{
  "num_hidden_layers": 19,
  "hidden_size": 448,
  "num_attention_heads": 7,
  "num_key_value_heads": 1,
  "head_dim": 64,
  "intermediate_size": 1216,
  "vocab_size": 8192,
  "hidden_act": "swiglu",
  "norm": "rmsnorm",
  "norm_place": "pre",
  "norm_eps": 1e-06,
  "positions": "rope",
  "rope_theta": 100000.0,
  "rope_fraction": 0.25,
  "qk_norm": false,
  "attn_scale": 0.125,
  "bias": "qkv",
  "tie_word_embeddings": true,
  "parallel_block": false,
  "init": "uniform",
  "init_std_qkv": 0.0158,
  "init_std_o": 0.0,
  "init_std_up": 0.0158,
  "init_std_down": 0.0,
  "optimizer": "muon_variant",
  "learning_rate": 0.0112,
  "beta1": 0.93,
  "weight_decay": 0.0,
  "lr_head": 0.00613,
  "max_grad_norm": 2.0,
  "warmup_steps": 200,
  "schedule": "wsd",
  "decay_fraction": 0.657,
  "decay_shape": "pow",
  "final_lr_fraction": 0.0,
  "batch_tokens": 65536,
  "max_seq_len": 2048,
  "doc_mask": true,
  "train_tokens": 347500000,
  "max_steps": 5303,
  "dataset": "wikipedia_en"
}
Each number is 128 + 24 x the weight over its row's rms, rounded and kept within 0 to 255. Layers, rows and columns count from 0. Numbers have three digits each. The size before them is the row's rms in percent of the matrix's.

# layer 3 MLP down (transposed), 1216x448, rms 0.0758, rows 658-729, columns 384-447
113:097141134136122134144126143144139129120131127173112122091124119129114115139172107134133108087107122147119142100167155129127129134130135183131122096117114086185115136128112149146125182132149103
077:193131074114177144118125089150094146158132112114148110128122134095159109132125124128151111149134115132098126163122174142104108155150152083127109134114102090125141151096123141076141127168092048
097:112135143143142148098079118112057158060104094181123080105112126126108104104154130118167130176117126108103124119118130069108159138098117134088119119092126128136097137144150148133115146115110123
110:143121087123097173140125126136133177151126114136103127163135076102132129146079135150144153139125117136131134125158135150161118139146105140143149129136149169099156099095139125167105112147102136
097:108122146139105139151124176134121125121170127148075168184092134124137141129122078161152111152090141157141161099164125114166089125117109123103117136125105150104093152116183168115086135096091098
096:136128096136140103147111137115143119115114146125139139114120183154137137097141123146080133146118125177113147147103139178143141118136145139139107146123126112139149130127161110158128138122094083
096:150108148128132150126172149116084129092097131112128107117155106098158090116124141123144087155137112071117109136127175124141128096145122146118175131130144175139170140161133076132130145152164163
118:126106151127088138159105148143173138132124094098145102094098101152146132150109139088118125124128125129165131155097142127123118140142142140153171136120121099174123102117124105160072105144138136
059:117132160100159126115116110135074142138093122158132116112160124144094088140122137120107146150114139123103161135150111129097164076133161133096079142103093133136203099092114091148127106156155108
095:102117151123107113158100114122182128122094171144143171142134096111157083070065129151158121138121096158151148081080131120114140122111128101132096135119106087150111156146099132165119114149165104
099:171140112157132108133102119122148146099122138129117154125098119124092145091150143149133133154145138151111143127182145151141113103147118123120098106121106091104113131085131093137080178133149109
136:147118143102187058105141123118142161116128065098076134127134153080153127117154150143113132117129096089153152130141124099113127147147133093132137132148075134096110124130156149102113125107123136
130:145126112129119144111164140135120105126123166083170105118129141112169096113135184143162103112086149112097114104141152130130131098122100097109136153128087104130105159127115145132151140146102091
061:101146115131158120111148106121089114117133107149143110153105151134169108118122125149142129109083133118101162113136154131103158156104147145139096138140116118151136141105102141129177134135092129
097:147142152167101084091096153140158141154138151114120162139086151112148138163164143153099134125126078140113124104115108098098107153117122149117193093155104100157150076150120131130146149167137092
114:121147154132113107130124076132151166100156141158158065170137127090189154119134127127124086137117114154091131108154106128140144146144132145129110152090111114143102087083169137090128117134115151
087:133112145104130111111104145156128110137073089126135133119124177100151140136133108107126152065152128134140133132125111083127116144079134136126154156139144128118144107159115114069118121125131129
115:148101107115070134123102138120082106153134110100140130160098142133130143166135138164139109145081121110092118147109158102108167142115106123194177109154144154131164142122112159123153124135143139
109:079110194143157150095124141163109089183137100099140126156118122116099131128117125131123175123163165153142083124085119129134139127113145161159126135120150142171110090114118095158162116098149130
116:124131095130076140122102140142111126142135129128133151143134090122161117156088128130097171137120102141114104119084139130140104137101160093163157172136142101130125150129148127105112117183100127
055:111160127098113143122126145105114100124146093135157097130059182129131106129124089117167134119128129136105109117117133092134083149122127155126130135149104121142103141115105100135120107112154119
086:130127143106132107108109147134136115149102112151134136113131107098149181105125092084137135161168104150098123139098114108138126136130131179189135149146110123130107132130152126119126149119088111
098:134146117149093076139116129123124074097115128095120138130137139108137117098165099114122154126095068119099110137135137120135132112113103112165113114087146123084134139136132117109133139175093122
034:137110137154141116086082123126132152150125120158154156143115120132178102109140106094169090136130113091151153188153161156142116104150103114131125111120127132158062144173138107109158100114125113
081:105114140131135117140159084127158137115094113136166129137127147156094107113119116129066146107147118083085118165077119102111135129092129162125128117103117157064131145143153140113150123176129091
122:158151110144120121125145132167097125138132167113125130106150122096114098112128123132123166124187118134129118150143144126158128136119087146129141149089175147148146104127102123113101076164170130
100:143179144143121113127112144126109118131114146117110132130152159116123157105144159106110139106138137119146082103139094089148184128118173155137064134158150125120106147128100161115142143143103110
109:106132144100115088130143115128136131103129155092134109120134144126164105108154127159102205144184104162157168142111132082141145148110119149130120102168100082138170175153142139101138145140170085
106:104100088086099129107115111135140151139098132101143168157117129112095141105106095115159145123097162120099133092131113161139131140155115137132122131120112108113148134149109159166133111099146132
117:080144123109116112146193147133087131133139151166112102126147127127140102158134116100108128163112047135105150153124122114116108143109114128186132068111133121109130141111131093130122080124102164
096:137146176134121111128158110152181135082109115179192117121132108149118155139127126129118139142083130134149082142158120173098139129160113102133094114158152147118127145119119073147101156099066150
124:117192107147145117122115130150130139136111105132117146139158119158100139086124124156173113140144139075105165122129146155128136144145104128124123148097159093134162131130152149139181146136123066
065:144130111139151126149101110098134110069101082070098184126204160150085121148098125128131153154148151165123153129166102126113127121114091104112161117165178150127139130109121125133139123098086132
083:134149134132161124151107119096132176101112165129167132104124107128140122106130145157102142111147101116107147209108135148126105079128141172152142154160148132120147097121114121132182128130148109
125:125118182139101110141170140160170118099162131138105128124104079139090122126114129132141142114154069114142125130130123182159172136142125110139111116115120120153101125124102113164121110133089158
073:116164105155109168195145128120157122124112132115137098155107107178134111132126177090139101131179099135079158126172109163113116105136128140122136132123170138136124153111162142119155122133102128
084:147158172120117143082101116143127156115165120124141122134101089126135126140117157132147106149111105110115115114103123145103138116130131143148100130133141124136152101165137124118135096156132125
122:111127136127103123143121137084146150105165116094121161118135197142106135128155092124137149142136074133134134104119091134156145088132136141122117128138115176167131144140100116151132129111106146
095:100144094104115135142152131199118125139163157115149130129127160112123128091082164175104101119057122137130082129176112166127114162094149114160129138149122155132125102145128126123129149137148118
028:105120082125099148107099079113097156135121136123101106156120151103141133171124141144121135116116162119129144111128104116134136077142132128114126175121116115153139109108156139083109169128083100
102:115145132111122149133169141114129065129145085088177124135122179147106113107116120144123116150138134131093187132141132177104114167142103109105106138097132119123092135144092111116120104147137165
100:151157142097107115149109097146137126121116165114134130117143100113120152113171153141122137169139135138125107110104109141111122142099159160116147130124104150141161089115104175112112135124099167
067:112123139156137139076119137108100123082156144107121175107165131147155132132125115157137139094157049161141090135143159139133159098116086109144127112132155113166145130149156135130149170126125093
072:145148118101159144101157116114125124153122126128117113174155166098145149153131142130115151100146107146093127127119116131133111157099133146087153124165150170111135131121101149138138095107141129
122:105154151119098123137105118166126118139091099139105098160142146104138101125126133120137169149134102100141113103135124157158115133148135114162101102135111119132117126117084083121112101127118147
106:155130129110100106155147151124175127124135121112118149091145092124131156153121121137131119154138071180105117129159118110112140116138144121092089133123117097126113090113118161100104131147127139
114:100119136114140110116064131126192151111109154149107112126123136125137124092118129142117125088141106102155158124095118120142125133108135094078141128165170141114118064149146176143090146140179090
050:129128096134136160159135123088097141114133125141101102164157135110126101087109141104149149154152175162112119068103114150109155120118137111135115130162112119072129144111166112157162089125152121
144:160055127139118131194171089106135132117147132140112109165122141103135135176130149120101147151139099134114097114127135113128133107130164139170125113109091130115139088115132129105126123047132085
102:117115147130143127078150133165123131122134076165169123125147117132116142114134159130126106123128137093146102132120121094122105083095142141138124105123110150094144106135069151116138104101122118
077:131103107176095169132155140163149141146113100127125132130118103156157141148116131127155131162087115119153097110157080119132113147134153137122128096164110147157116121138117184077125122186171150
058:086138160137104147156129127129102102114110110153081141116124112139107117106101122121163123103123124138188082151113148075108111088141118127118104166122111097121146177156159125125139096126148165
106:133123076143123148144130173123122147113109169130148137128143150112112125090128124129129157118111109109165137110143149168067084175157163170122120121153122107092128119114143178172138110113147112
043:109125156125137108105105122161079122145126155173117134109103105138101125101132122165150144091135129146075160118118123121159144125130078160147133111102118119075159098152145138118105119169136142
104:202102149121152121136163124130086119119098124141127150101116121117147103152128124140138098102135123107143149128123144139137143173073126157138145050151100119110161155142139145098092142165145138
083:146151125088158170153142144116132160096118089135131127083145147088143134138143113097116145173126112131129174122108102115105098125117116078108102149135128114136144127138159128117113101171143131
070:132113124130118158105138138112170151128170116109140116114155159151123136138120194101135104131136158133159122176140138142122152142139122154106124099054163155113107100150122124153063099176169112
099:125102164109154131148156139147185112115145094140128108167125149148116148133139135177130103154159107109159127149092156146151100141143140156167092127154154088145115114155122096112144122149105124
086:170136121156099115145086108101104134104155129142093102098158151113109114134110091105159134161145140144146113134033120117146112113125097121136166115164121146110143154092148109156128102137163101
059:101119171150093136150121123114146123167158106143139099122127108108147148147126139134156094128110067124136137086122150144168153142107102094130160174125127129109130124106139083152099119119154162
135:118115141143101134104109142094182146133135097140115125155151185110178091111122134135131164076139121155136110136138133139136161131129142097113097136126116128129133121106151126135086140161147146
099:124146104104132122106104166096095122156127092113113109141137126152133132111098135114071114116143123140108108151142105124098131098144175154134141148130137117152196134087073114112104110134117153
113:110107148133139143112148134100108128110147104125098122150130133063165136119091148155134102128120148148166129131165129143152124159093119093110118097148137156134172123138119115126113106094131116
050:115139143113109120126140132121122102112141122131128123131095099126153091154136110141139127126150120141095133128145149132101139077163119110112132113149146149136132148120109152098134087122140136
096:111130178156160180094099155135148082159139153117131109094133145117149144106082160118131112133106109108129141135119158140098131122127147066133170122103177131120086142106127153139141173108128114
081:129101162144134133169142141150134162156117112146136094138083150162144107116105130133117103135085098129089149160126165136145122146107122116099140121134126156159045162128137106081140134141093151
045:128117146094110067101109121143137132149185146099150158101132116106168143145118168124126128099165106127122143116114124141128134162156101102109109098157176096089111141146134139148073119124096137
104:154111132137124139097127113105094113129137111101115137114114114118143122146139097122136146080114146132107108139100148137156121156142133107140139098118109123100126181130139129145106109147156117
146:134148130126156144147111114112139154127134177122114121147126131141158111107160187151130102122117109103142117126144141105094159149110133106118111148147135140145106133138140126124147170127157113
075:116118109155121159151165134142142152141151165156148123148134126147152145110125162159165133122116114107111136125137100118130109122096116136100116136150103138117153089136092157060164165096111152
087:143117111114142158075145155132093149105148140108178140122115117131159127114099121152109105113112131122092144124116146143149149130147126100163135155126145110160126166126149136148179155102147128
136:168136116163125099155105072145155133126146136138136155106068098122144163084154149137134174091147082150114104108099135104124138119131136115124118149155113119149081142120114104119175084111110101
# layer 3 MLP gate, 1216x448, rms 0.135, rows 659-729, columns 384-447
083:160153082130131121172112102113073101149158153113144096107104093127178120121116114143157110100156116138118154142154119124148153144137117136118177130139121130178115130121153133118152149123095123
103:141139148165133108153143123117103151141129107098126107149144121147176122166125108110127132132129155106142145135148163149087107176150162146140108148150120080084129138106122139092119171172124153
114:124162130122131126138143081173136099138106125125145102076148161122097125101137105124095104168153102120167110139076104186102153164146095105183139129151102125123131123082114134111127147133132138
101:126138077130138125136097133162137152179123150113117156132149131106121122117114124154122091101113130117146119134116169102166088132161167124169125170105130118099123132121096124159119069149183149
105:084123162143087100159118133102096148157110157111116158090147160106120114138105111156153143114130150103139119118122099142084179148115108129111093088100138104116123112128122127117149149130112159
093:129145094089129111124101118156148116080098133133127130166159120140150121127105138166088135090143093090115128130124101116115108122118147173130137093144145118084106092136117147144116148085130126
110:111161118113122136152163132101158068120162096126098145087123118138158105124161127131080091101070129099106106102104081123136152115133118112124098137099130128160166147099161170143130131159135096
058:109124169111137106147112111140094133119166152117105152124097118138147115142135177135139126143144115149124118097099150169137106132145110089151148102140140162107110131137103179139105175144115132
105:136127115136120126122188099133118119127126121121128104114113142132127121106160143129132092097118147090129139131123127177165125167082117101129093106091089135059109129159161168132122151131151142
109:090109116104154134154115111138132130127132090100115105123174154115162112145152114089105147105147122143113071167084120163148124164135119084107075131147144166134126117180159163135097102138113176
131:097126107123100145081115194156149121104118114117125122117173149087139122129130120082136130121144151128127140107110143128102132137115111127124153154132096168114092107148119098110147085200155087
129:098122102128175145139185140132099144144151073142092140110135130144086122144098128099115155144106096090161146113170147181113121116193110121113153147094143105138144137117131140102178123133134087
062:129147141171124074128124125130137136119141149159154126150178113174093172133089150074086133153136111112128145077084128129120128127063111106105131102101105133095146111127114123153141081147123176
105:118134124094139112082154119143153112122155152141103081149138133134091097125136125110078132164135144122151096186118120125172127115150121127108145158133117180131157121125123097130130127103111140
118:094118109143111100132109164171130092130110153143132101147133103137131119109128111096121151132117082069139124178099105167114122142116172136117153117112144109128103111120069073156130125065131095
101:106152116158121102186157127135152141181120117156091144116124086147086170106139092131122144161069103150109156121125141107134167140195116121151169107131134176137124134123136129140108138118107156
112:113119165145062149127110119150122100090118106127094150139139148166128124126138164172146086148155150133125100131128138126160143099080132117171126075085127164149145110125103165147078145151111110
119:081125129163158115127153129083127119131127147147131149086135123144152148076103117168088072140136157190139120107129100120113118117133125158130144077081151125105134126112111122117119125150177108
126:140138128098131168160205084139131143150093112127128127099116128069140105108141149137132109066175163123117151150120128124112117127085155156114155110080098109143088104112142119165143139089083122
060:163117096134183121131095162100169152161133144154150135128143088166117161119078135110164107140139132120120158164144131163124152131110143109102118087099093155113155120134148145107089123154153141
086:136129122163147127136149130134133165154119110130124125174129144100090132156145177144116111141111124129125112105099103103123155079114109104133096133105135142151099111150105142172166108101095115
094:132125141178156100162136156119119132122129161129143130129126132128135110134170167079111146150117139113141098095134153111093187133135133121183118152113154134109150192137120155109135143127121160
035:109115110130102085131121154176142137131132147108158065136138160098087101149115131104154134160154131089115148077140127166103145140134112163084090133128116118093073152156108137113130125118100129
084:159141114165078126152146113132153133111106156140154142123139130127095129153106142160091093118093163139112109144115071167099130105077132146137130125139113166128148114065135136119139168173145119
122:096092163127153098093142123142109155139161079144150169113135144133141112145159116164138121097128086141089180108126149135107112117138122130102137138158077057102106127151133116135149140058084119
112:144116088109106132148136144115105137103097112140146134104157080114133166153160114109155147129137150102170112158122127171145128113149078135159122142100131120103148143147177103153132123129174097
111:108152163121070144110122113130099130146111109128099140090156126096096132148108123173138116086139139136083169126101147120120095131130110140106106133118145122170150158163148139144169123127132122
113:148129165159102138142140123167137139115144116095119129125113141098116114152168132113129137110159074123140144161067161121143113145116143073136121120165136117116091131103139127089144119128115132
126:110084119179116133152068130137147138151115102082160158154123132129110122156160157142142136153097180126130126134102150129182091123133165156096088129123123098121113138132119158076143184117158152
093:133097129141135152166115122173110086136165130089082125115113100139132157111118096123157130128112144099118152141132181144125132126107132116114131131097143136139083119143106150150124133058133128
127:160175081132128127123117106121117157087163130127130113102161137103068169130115130100119102139148142087057117176118155108130093127124169118163131126157176163127124120149105104136138120118134147
067:117118134125120144116165168133108138191146128156117126106086079100147107122169145099134121148089145127121109113059176100139144147098131113146161128103148114131106130166162115130148133134134129
085:132112105168102148156171092090101110112138120119129183143171062132138112074133096122162145104173102125113155146150128157138116139153096120118152151162109116155155129132076140136124125135154128
141:116155102104120125095133117134115121101109100138150121109111158111132166148093151169134107160092121136143139160114142152106094136135140144160120123104137149100136134151149081132121076116120131
066:145095169142126119109154094137133121140081081104144108142120156100127166135103138103141112144127110111139137149155136119139137104121131150192126088138130114115152137167105106162099133142137158
086:093124122129183091149097110093149144144103114141100145153124113102077088157111130162094119107141154101111145140098132068144141120099141103128155131114113089120095106121117125101121110142120135
101:119127129131147100138103095135126163114119153100113122143119123104117134151135142128131156117181077106134105106142118143096151110156094080109129135135114148160095143095158120159089114127143168
085:130158110161137113179183126133117108102174182177097116121176125153147123116042129153149104083142099124092083150164127151177102124108144127172163102126091121114145154111095153144112107136099112
029:098137100151125155115116133165120158125108124152133082129143121163156096162114093086106135116133145158089135137074156146121099147164119140115160181168130115104132121096060140123140162118130128
108:112138138082109149133148149078101147122106159131142119151114123138159118156144093137130112165152111151079094116182102087171132140140119125134104136111160151125113146134118069118157137152175158
098:175113098124134143131118083159114174111146103087090126113138077108137080161084157165117119139096136115178091152105162168140159114101136137146118122166118171125188137118156111088149148124138108
070:087137120149086179142161154125125144125150133144115132092143139154123109127128161130123152113117055168139094148144114133145125087094138139129138125140134153114132152060117133084109084147086072
070:156132108145153124130120098147071149074125140096121154116171132080136111117091102122149135179113105120123138121081187182116093107133122110143126119138155135119128130128104120143158162203108161
125:165175129141125172111076128170134116139133114138148131155166139103147096126123090150140099154122149182110103144117109132155108163156124088125100148137122146149176128143165110131137128111087137
107:130090153136120102144102119158148121133103132118129135101148082158083151096116113140123146114178114141118165133152141122124123125121162101151118104152111144175096102140194141147101124095126145
110:116154078116100126148113120091161144110114145147131094167156119086134140114117095107112117135173124093121161124125131153144139167164129111103135152143175116108120101186121163124122146166125135
049:129153081157140103131145130145146131108155150121154128101139159154158177062096098145097151174161153137106130118123111100130149075090112151150107102063145107110144152117125122138161110132139135
153:130098123115127207123154085095169136130155089118098106142114129152126160135121103119138112099141136134150099132109136119137100140126166158122113086165108112158158145097111140136103167109124131
087:132125132112093096114081131144165169165131129136162143106105120150140133115119080081101118107104137121100130104119098123171117090136136116113123174100102093111133123121109114121162086140120209
078:092158073145128140113122076188158149093127111101152124116150114155117113093132163125108112147109169119148129120117133079174130141123120108136133142105131165150115112152159154161135128137173097
060:163155144086122143142095121141096091143095103146139125072140086155106165143154086111094121095121110161120143137157093198162124148100107134144110127106121086143153145086165107117158129130140141
099:124105167158103115132096141130134140126137124137086124121087120092131159134127146129140153142151095146090166141150132126132125129119102139132128140125127132154121141143127147167105111168121117
041:147121122105109118130150145121134142113125095128097178112091157088151132129130122121115122132138142151140131132100182099130127109100116105123145151138138125197142168099066108155152113124162090
112:093171130117101152119070092139144113079119143088156124125133075121110145158122109122111055069094159121118109127122126134137138122122143151128178108143082068132147086115077135149127132109139145
080:112117118088122104125132127143133146163127117082143117141152133115089110143151154115081139121164116227127174134136106110126155092137059136158105085094103128098156129125126111139120117103128170
064:118111187128130104116098075149131125132138123111121130137147160136126093120106123111113137171148113123133158135155133113152116128093128128094145123137145147093143185079130129114153121123168106
093:122128123120192096073159142144142157111111143131121113140150108119151113119143145117123148143111136132155107149153145158108122106141145102121185067113125138091144126137123161127135109084166114
090:098134112139137142139151098100093169121103126087122081094170111145135157108122159109161131119109122123120115107134166136156090131119094084156142171132113118149151121151167152137108118128114140
059:115137121097150131112089182118147110162112118089100103164132113144149131132096114104092151145160160156148133117130086170117117161149153113096117107173118124083153108114081094148167173115133157
140:144095153120092148118134152110167116164159132179111148129145206141131122144054137089140142156095155112152132154131149176167107131173125073124134113108135124144101113087129107142092179129158150
096:103126129099099104121137123158166119109147183103104114100109110128129133131149145129139093166090103113135114111116107120127101147137133142132114136153160121100103077125080158129127165072140116
114:140109124092069151151145086131124118136092129125122088115123128140157122123124146133165149121113124158084133153121137090114110132175063128090151109080154106106118175129116175161158124115088123
050:170167174169125139128131118116156088147077117137107138139169085143127131120133144130122111164119150177146095110124190123109131131126136126151114111127156149139138118153118138197137131091186144
102:151112130107137137102133118126112139113170062099121145120124129127106130150133143143119169175092149197078138114073145133149119167104148139112141123145100153089136149124097109156145093115136093
082:100072142127102116088108117155132114144110111101111167093139092118121176102118170098112109127118112092100138131151112166160120118083137113155058162122114100149152120151095147141137117110129143
052:119133129109162138143111084137133099158167131136152138091094077127115127096117139143130106091117125139137123109139119123101113153152132108096153140181162094083117100137165106115090120158103164
095:133129137147160136070140138139070090130107153130108140126140108103101141137091125099102145139145094098100108156137167128072171150142088155098157139154144119172091149110090137139144116133151141
141:131117124164146142109119108123121129124137156129111157128112127134138132106111148148124078114117136138134122137137119184124100149134156109100105144169129174150103135119110119105172127143161137
075:183151121116145148094112131115128166086113124136154123177091144106121094091135166113134100105121127130132162158139149136173130199167080101119145118100121114139141104159108079167089138136141122
093:115126106098160141115092142109118148139120142124153138084107128100121169117106129137152142104099155074144142154166156120136109146124125158141123113106148139144165143101173144151151121143094135
168:138136128132147140100144117131151101147196117142157115131133108095141111157110125103144131124177088163146138114124135197190130110126144105143178135147164141112126109141092194141148153126119116
# layer 3 MLP up, 1216x448, rms 0.133, rows 659-729, columns 384-447
085:099126082094135114146106117093173154108136128086111171128143158148110136135152114154120106178093141116153122148151137154142065097094146118122136115104138066120116124074169128132094128107119099
104:133109163141139144079121124172097195109109087116126114149109106149139087143144140130181170133137109121119109133127101116112123153090156108114146127063101092137132130145146145086145159105133135
113:112135106147137132129110146087081128173110110141083123121127117123148113137083131133141119141110116142109154095112136116104084119096126149117130133136145171101193111100130149165148133118137148
101:093150120126133139111138158150077155136126112143107103145097115128154146115113074137132126140110174139175151146152141134153106114117144111111108128100102133156104146153088178109128114138073118
104:166151110140125112106141127149129093065125127156102127148107124132123153085122105134097160144118081107136134155153128125171106106162156145113132173151105125168128133108137114155132151134149072
095:138099132208132145151155131098086120154107124121118144081115147131103106122177112111150114116103132140139174107147136135123145159165135108134137168130151115150141139100125113111127122163116077
114:105082145164115114149099098147105129105155122123138050115111110127100107160082142083093120141127088161166117157156121096118107196160135138112179127138120120144119141119116137134138134137139130
056:079108163128150106109155119146136138158131143132139169143119142151125127146120221150098134148084114091118128110099132149062171179128176142122162164128145113181170129128076152108174120117109141
100:115114141122071140146111105165138156154098119138117155134138112144115133142129108142107104151113093115151138119103123133121111126129124110102150148128152081144160147112115109103169079146181111
103:174131110130127130129129167133111159132130143170151137152128114156105142160129137132159149159117113155132164102158125148146122131140213179135130132097159086101113129112120120125123173117090107
138:112131117104142128124107130094167141111121094051143119100141114128129143146118134090104138125127102135126181093114137116095143136097136103147160142123082138161160160142159141138123097143144144
129:120111103150114108135124114128166115112124173099158130085089123093118113144146090115142117139119117077092082100121153093117116096081109145156159145155093102132142131144130133121121128102116142
059:114117125158153108104145154124110126150142104126135131134119105151163114142151140129123137103134101153119139166146119129091147119157136145124154164189132145149090142124102102135143139137138119
110:142115172160128070164124084122164136151094116120155164161094107122118144135138110161090142143145131129156102120119138116124092160163092147080169129156134048153133124125154130151176101154131139
115:129144143139124120138172179113147147145151146146117100143132114068129097107145160122134136141107156144156115161097076116095155128148179122137110100126142133107142099146167096103093093135099152
097:122102172101170109150115149148124128183065102131109121116124109121099165121117145080128146053124111154134121103130120143108125136087119112153153132107146143133123157174118114079127129094143174
113:147112134136102178097133116128089130138082137083108135163137134146135102142147162164134087140130107120100076095116134147134144160127091116155129108096169182122144123158129169123095133128136154
112:092115189144121112118122153137095106165117127133123118087119182150105157148132103148186129125113133164141108080143129110139134138143108131151140112088171168113128065156125100128116089116119142
121:116100110123147126106058161120147134126156113140134124178147125160150144123118108115087143170085084143171121111135133121117144112143085111172136117138136128099142129127119124110116110162138134
061:112131118108138119109147168094127129152186133147092119157117190147144135104113112158188128151095144135164126133143177129115124160076143107135115142151116167121119092141114136138151144108106131
091:117104132091147143153170129134132154112090066155125158099161102129123142129152121130163167149175142154118166167087089114153121113121135168105143090122157110118116146097130114113111125109121133
087:106147137151087167169122143141126117111113151120121130118127161086148136097128144123110147141088111126135092145130136136142117117139115153169122133150128084169124155147122056117100112110106150
037:099095109132151119153144145132119144152143099127138143139138146089119095158118117119188121137136140103123125125113121104124125162119169132146153106151118134137113072154121133097117166096132117
087:127121150095133127159171102146147164100089144067136154165113101109129145079130120126092124090178114132118123132086150143122124095122132139115118141101121137078125108145119140125182131081125102
120:145150080118095120167117129084113147147088120154131125139117133133107143147141144111106119139145152155161149106099144108146122122104104111136098122122166203145144134097109111112137087166178089
113:165161146114145120168122141133080128160087144163135115154125172109149131109118160129107119119097152133114160122116100110136157107125133129098109141116155141141142146125052142111133177118092109
118:148162147089141089147168103126122103095128122100160134132104149117128107164157130143126149151164104166129161148136099089141158146152147133132157099143167080174118133153149120110149134188148103
108:116124154115127125095147159127163105105115130134139143138099134127140117103124149148109136191129163173114141135163126110123128199133155193095139112074103102146148095130089133144139113094151119
129:147121122103114124106147164134152098128099194155123084104103118147116128121128117098121150139107106135118128120165127148039128125134125122164124102103097151143109100134100134119131123179131074
096:152145150119087124097146139106140136108069162131177131126157132097164096163141100126113128141111112186132114093141119150113087164129145103141128151175113126145129149095163120096106116136092146
121:091123098130143110147093102133126129169068142172119162111099097172157137168114089138139125143120108115119132139097157149123157151180096106083106143121152110116095129060117178070129190126108097
076:157165104152120107135073171073121096100118082082130146115146172184087127151113129151110117179132132159104192133162105123126136101148147171093131111141123128130140135114142142117126161120109138
087:143163114155146119126138125152106140114130131123140148122150124152138117101133150139145151096139141154098134188102180112131108121082151128134143135130154130108128147110101136170137119131153156
132:108099161146089137175133139143145123160116130141153141113155132131122105134125096119124161105121144114124138111125119120137094143120095164119060105136151105104125126146166173117116108097100096
063:099129109156087148158122146091131141113125118143130110089141102127128133111134116103118134125122146144113114112115134172116165151123127112117162145113152133153081139101151167116140102126064087
086:136125145118107131129149135137133097152111148110131153098115098109192180099126131100151153130154165120158075174149140162128089136121084182148124149179129116131175132126133137158134082110165123
110:145137118117147139148094140143117098110160151142101113084130176107108129123140125111089164112144086145170139080140121140117134158159121118116140115134149135190071128089127102166110131093125138
082:117162113158111121180193093139095135089166193154099107125156122125129105117061139157139118113133104135131096173172145125156088146123156125167166099097103126092165161125100127111124121137122125
029:161157172102106089086119128146157120144149125096142143131141092117126146143146107130192110164142134144160148118150128099135151141126116105125112091082095119120129126138168095134139150141086104
109:152161139175081156145148101094117139135129099089192103132079145174054128119123104078122107180139137117111132121161178123114109167140093084144108112125144129125129156088113127121161105140175140
097:156137143177119145149123124126148135122176151080107124112172101100107086160108144161132148126061127146171113134104151138096136109090120113124130102142081150168155132137116162106112154107162136
069:122136071163147178144149121104137131121088123146174176125120123160133133128158093156094139107153118144099110092122138115122158121136144137147135114173168134155134164086139152161113125156155135
069:139167152131195116105144098124094119127129121164140093163116177098153128121121136105164118112163115140118130173135150151072147134107169143134110090164153140118149115125128129120133126109160144
123:130145155155151137123142112126086127182116137142114111142136097073148110159113130132091124176133119127115100093138154136143102135122133129152102133129159126156108129126121114139136137094110125
110:136142151114074119093140137118146135141132131105110114154108124097110106134154130123179173119086112127119166168081172129107126125123129125127171097134133150157128140125116172148152182090116122
109:118150112113084118124110087065150141116123173145154112144141141085167127119123105120138130118155134098108168174112176114133131105151131114126131132162136094118098087132098157111080155143146116
049:109118130160120112119129156131112129117134110177141136174084082118115129155135103123147105130123098134159119077095178154106145167142089132146162150190146176131087145139160127101141164148114122
144:143082130119163136159139105134127118151125155111114140150111111119113150179157111125087126141096096125142084131153149176171131131080159130169153106121109125104146111136108133074098153084151103
099:125120128110107131137083107096153138126141089162165121144117122160128136116130105092119127153122117092090118159126089136145153112122157121155122120096094131089116114147089137089135115130105147
074:076122117138116178152121099156132086158161107137143107125134119133128138111093117117158133107127156139130096121136139075155152152144113104109139139157146142167105102163090159101175160188139122
064:134135134088117133112126123101132103153114112133128092090141100148116129087118139118130118112112121123145126149149141114123106147133112152178081146083113105130174179102109114094149105118138096
095:047162107147110171146140093167139126117150137148137125124153105103133108187107132156161145108124134110157077145113087160113088170115113139132146096143175127116124146099128109142129089071153125
043:112173167162145155134094121149160120131096138109127137132084139111122078096120149124136128088094096115119125122126108117163165154130122132115107121118120108082113103158118101120078162087095085
107:135144145136092120132105128131115142111113120084132135139119112128141129117131087142160081083121135125171122154088140134167098111105146155141158081135074104118125088142111167149089138157140132
079:113135153089121127125145163132156134132134150107131118128141134132135117159087175103102107126122114157139147105100134151120144134162062113105104123143123108115107149135135144123121130139114151
069:117097081095179158146157173112141097144141107100139108156086129166132134091140170143139117122063147159155072114152155139138104096129128124160141129105160139144124123176120123160144112102166126
093:105125131135128111159125117137140130112150099127078087155088140161098102117107075150135095134157125087108122121117118098178090153129118132143113169136144103127123145131137101138131123121103108
091:145122173159127128122160108089119097106123139104135121116149134114140131133104137107135121121097095149099164124089130103096101108129122092118123127133136106151130152158163107147151151154145081
056:096102078089169096133109104133115151151170113132129105128172097163141139103108136127098130133146118117130128119134078139116132144135134089104134091119141098088135081132126108119148144148171099
132:146113178141109106088132148143164131143193124149142145120150154084152057140102100114125112097112105129135094136130127139151126140141115097115173140079132128125109122110149100099106114127125162
090:139138151141128136175122136117131125171092145136151133128135117063089097118065093148130124141162106154096143147126130096114121117140110125114120145130133127136106145133159151129144103150079132
111:129138118173138112098172107119168080130183121091096073122098136119113133156135098154135130127111122115162134089178154155162168154124101128116172121154188119117135155138129115140128106106132116
055:090095189123121120129144106087168128146162130140135122143101101128136104098168145146180151146120142128116106130143175138094102118104109167144152107145111144184103131144177119106127125118130094
104:139094151142122094143095183099151159087120147111118144121105115142167137135109120117078043145123145118142167078148163123158113125139125100156164100122118100120088144110146130102090146102126123
084:124156150106131152143164177116130132166131102100138084141091131113145111125150115130143124128114077100103113152137125109149115141172153125098124085111137142138141161152134096081131177150163165
047:093124100103102110118138134081116168190182126118202154101145088117182144164143143158103129106132129147153124099141111073128090140165146162152140132128182136131126177104131153197102129162098166
096:141133115127138175120126167101142137114141137093158109146159125143165102105120106121159158136144145146104109131118125158147116120137146108143133106090111178101141098162137115117154079139133160
137:169152106114178156155168114042096152115132153114102150125106130095168116128162162140141119076114098115158124072146135128105140157135151139144135135167125190154111155136119154084164098157125144
081:156174119160157151118160096170111093145139127117154096111143148132123124120125164137134137131132163130109133100121154129169123172129093158112141150109143119113103118136125138076146102122122140
098:157062114101130151134132148162110138135155100125136106132114135134118128125073132095106131115120149111110091105119139184138113128112093158173120151097139095093155143135143170118131107165173125
153:129100095156145120121159104137125103132130149135114169101115133105123156101147128111134111083137083106092127148137119100119158133163160132102142119119099148139124078170137095109114111140075112